Weights of a small transformer language model: width 128, rotary positions.
Each number is 128 + 32 x the weight over its row's rms, rounded and kept within 0 to 255. Layers, rows and columns count from 0. Numbers have three digits each. The size before them is the row's rms in percent of the matrix's.

# layer 10 MLP up, 320x128, rms 0.142, rows 304-319, columns 96-127
095:083127153128145134160147124099119161141102160142150158057125113102147101118114069097147100140135
095:151096126150123118165047143160117097134189203146120119093085099052153136107101149120063149120147
107:119091123111163095168089131075115191146141198127071099107100118115115154106084145176056133171088
102:178166152099121134162082103184128088156156140194137123128162106131173100147132154161108143131060
086:142167149172151149163191092149055201132152182158138066106135119128142093108077160122100131151080
106:165078171103222144135150071104096111147137104090145117209143099090107092140150108142150140154115
096:135100124127153114155077176053156144178157133134150124190085070130099084135181147180161098130138
121:156165097098096162130185129141106134151113125147145114144149133185120097070133133119166132168143
108:094138119154124152116096101142174118130179104100093138139123169178190102141128106151130116096211
086:160151123086115134150089152077061144116075145151146120102072089133133136136103186045110147101106
102:093132157077154146125103136154151118051074192077115113129129106127090085131139126150142098118134
106:135053138112097151155178126146139106102112095134127191150080101070136160069164145116115098156152
098:159163132173124194132117145109108126159132150050108136070110095177148125123038113143142153122084
099:113160162186103143153087163191201141099096123148113128105186090110145118131108132091144127098214
087:153187139094152130148186131134116135139105137089098140199158193173137104086156137154106132143100
103:111092156108083130161064106139076111176165120126119163118174126121128145105174069148104160071127
# layer 10 MLP down (transposed), 320x128, rms 0.139, rows 304-319, columns 96-127
094:080122155074081183081150090193151101150147087173121134151244179122089137148091125175136112140164
094:148149142123091088125157103064167141147072072098153099105133083139131131150113162189120103068104
106:085172150086115100135132114086166098169127137143119135161093130163171157114163178172119135148130
103:115097156189105142100068130125169103102164081127125097128131157139102139100142110146099079156105
088:206120117181098108157119129070088121103106152143146150125181125150150144065114173113138140170100
101:134092134127174108121093134141119144113135160109095110176125161053154098161192159138130063159063
097:109179149176104080155147167184160122158058134102103128132066121116110189121157091127121134092171
116:158121106120143172159131134119154166135140143157135173146148123115141102123070165166124122175160
109:069109169128165159113070130122074108151076100123102153126110150067135097109111090157190103187136
090:095163104126130106163111136146178123047127042147137113134137134116093131103123150116174121147134
101:101110176164088145110072171135116145157121103117151120101123152110077165154099100116063165118114
107:112126166156123118149152173087156155116069114095158131170146120071138159074103158145049141150125
098:119092154135141160157150155125121111163150086163094133138063092161175174100103125121121090141132
100:100096133144121117059077126158085091107128164125182155164156150151135105111174121130088133113104
089:118095100159160109072114128103171109119092130098174130083142140114093042132129164162123163138103
105:132054106091134103106144141147109159096181106146077105156217135144103196138150106114110073130100
# layer 10 MLP gate, 320x128, rms 0.152, rows 305-319, columns 96-127
097:092107149131155151115139124240154140120055109115141079123101105155172093144134127153108139164135
115:105136148113131137124116126153114109095155189190132104155083164051125094057127126122095168128154
104:056119114094140102157090105105087085055136160184179114092149094064133123192097084156078169089098
088:132159152111147130109131165202130161158133132196118176157101067153159096163132110169079114177139
106:145133165128144158058142118134108193090147101112188146190139113115109105113139069082140057082125
093:178157114115116117156134053177150176155062121149086128131125099084209106099141087124097115122091
116:086123169111178099096132119135090087153101187118168119123128152053074149134107055130083135140121
104:113100159097132090146089193183054053170055115131135108111092079103099084142131113101086038119140
087:102119116132153116160116139138103163168094120113129161104081185171177105134149154104114088096185
102:193167145140136191127058179119092116095099129169177175083116150088122096120143116153091064169146
108:188121121173113135119146160141116114183126167174212110088165095123151142099069105111130179090120
103:115223152067095165101105149136093119174124096183130094107143127096125098142129125129088077130101
105:115155155089118154097160124149127111124067108137216116089164158101188131147057129077165095127113
083:131184092130101112099131074126062121126206106091127097126119194150178140113139126121147064110112
100:146133145162149135108087071164146144169093157174122136165173192129151119112108113123091129101096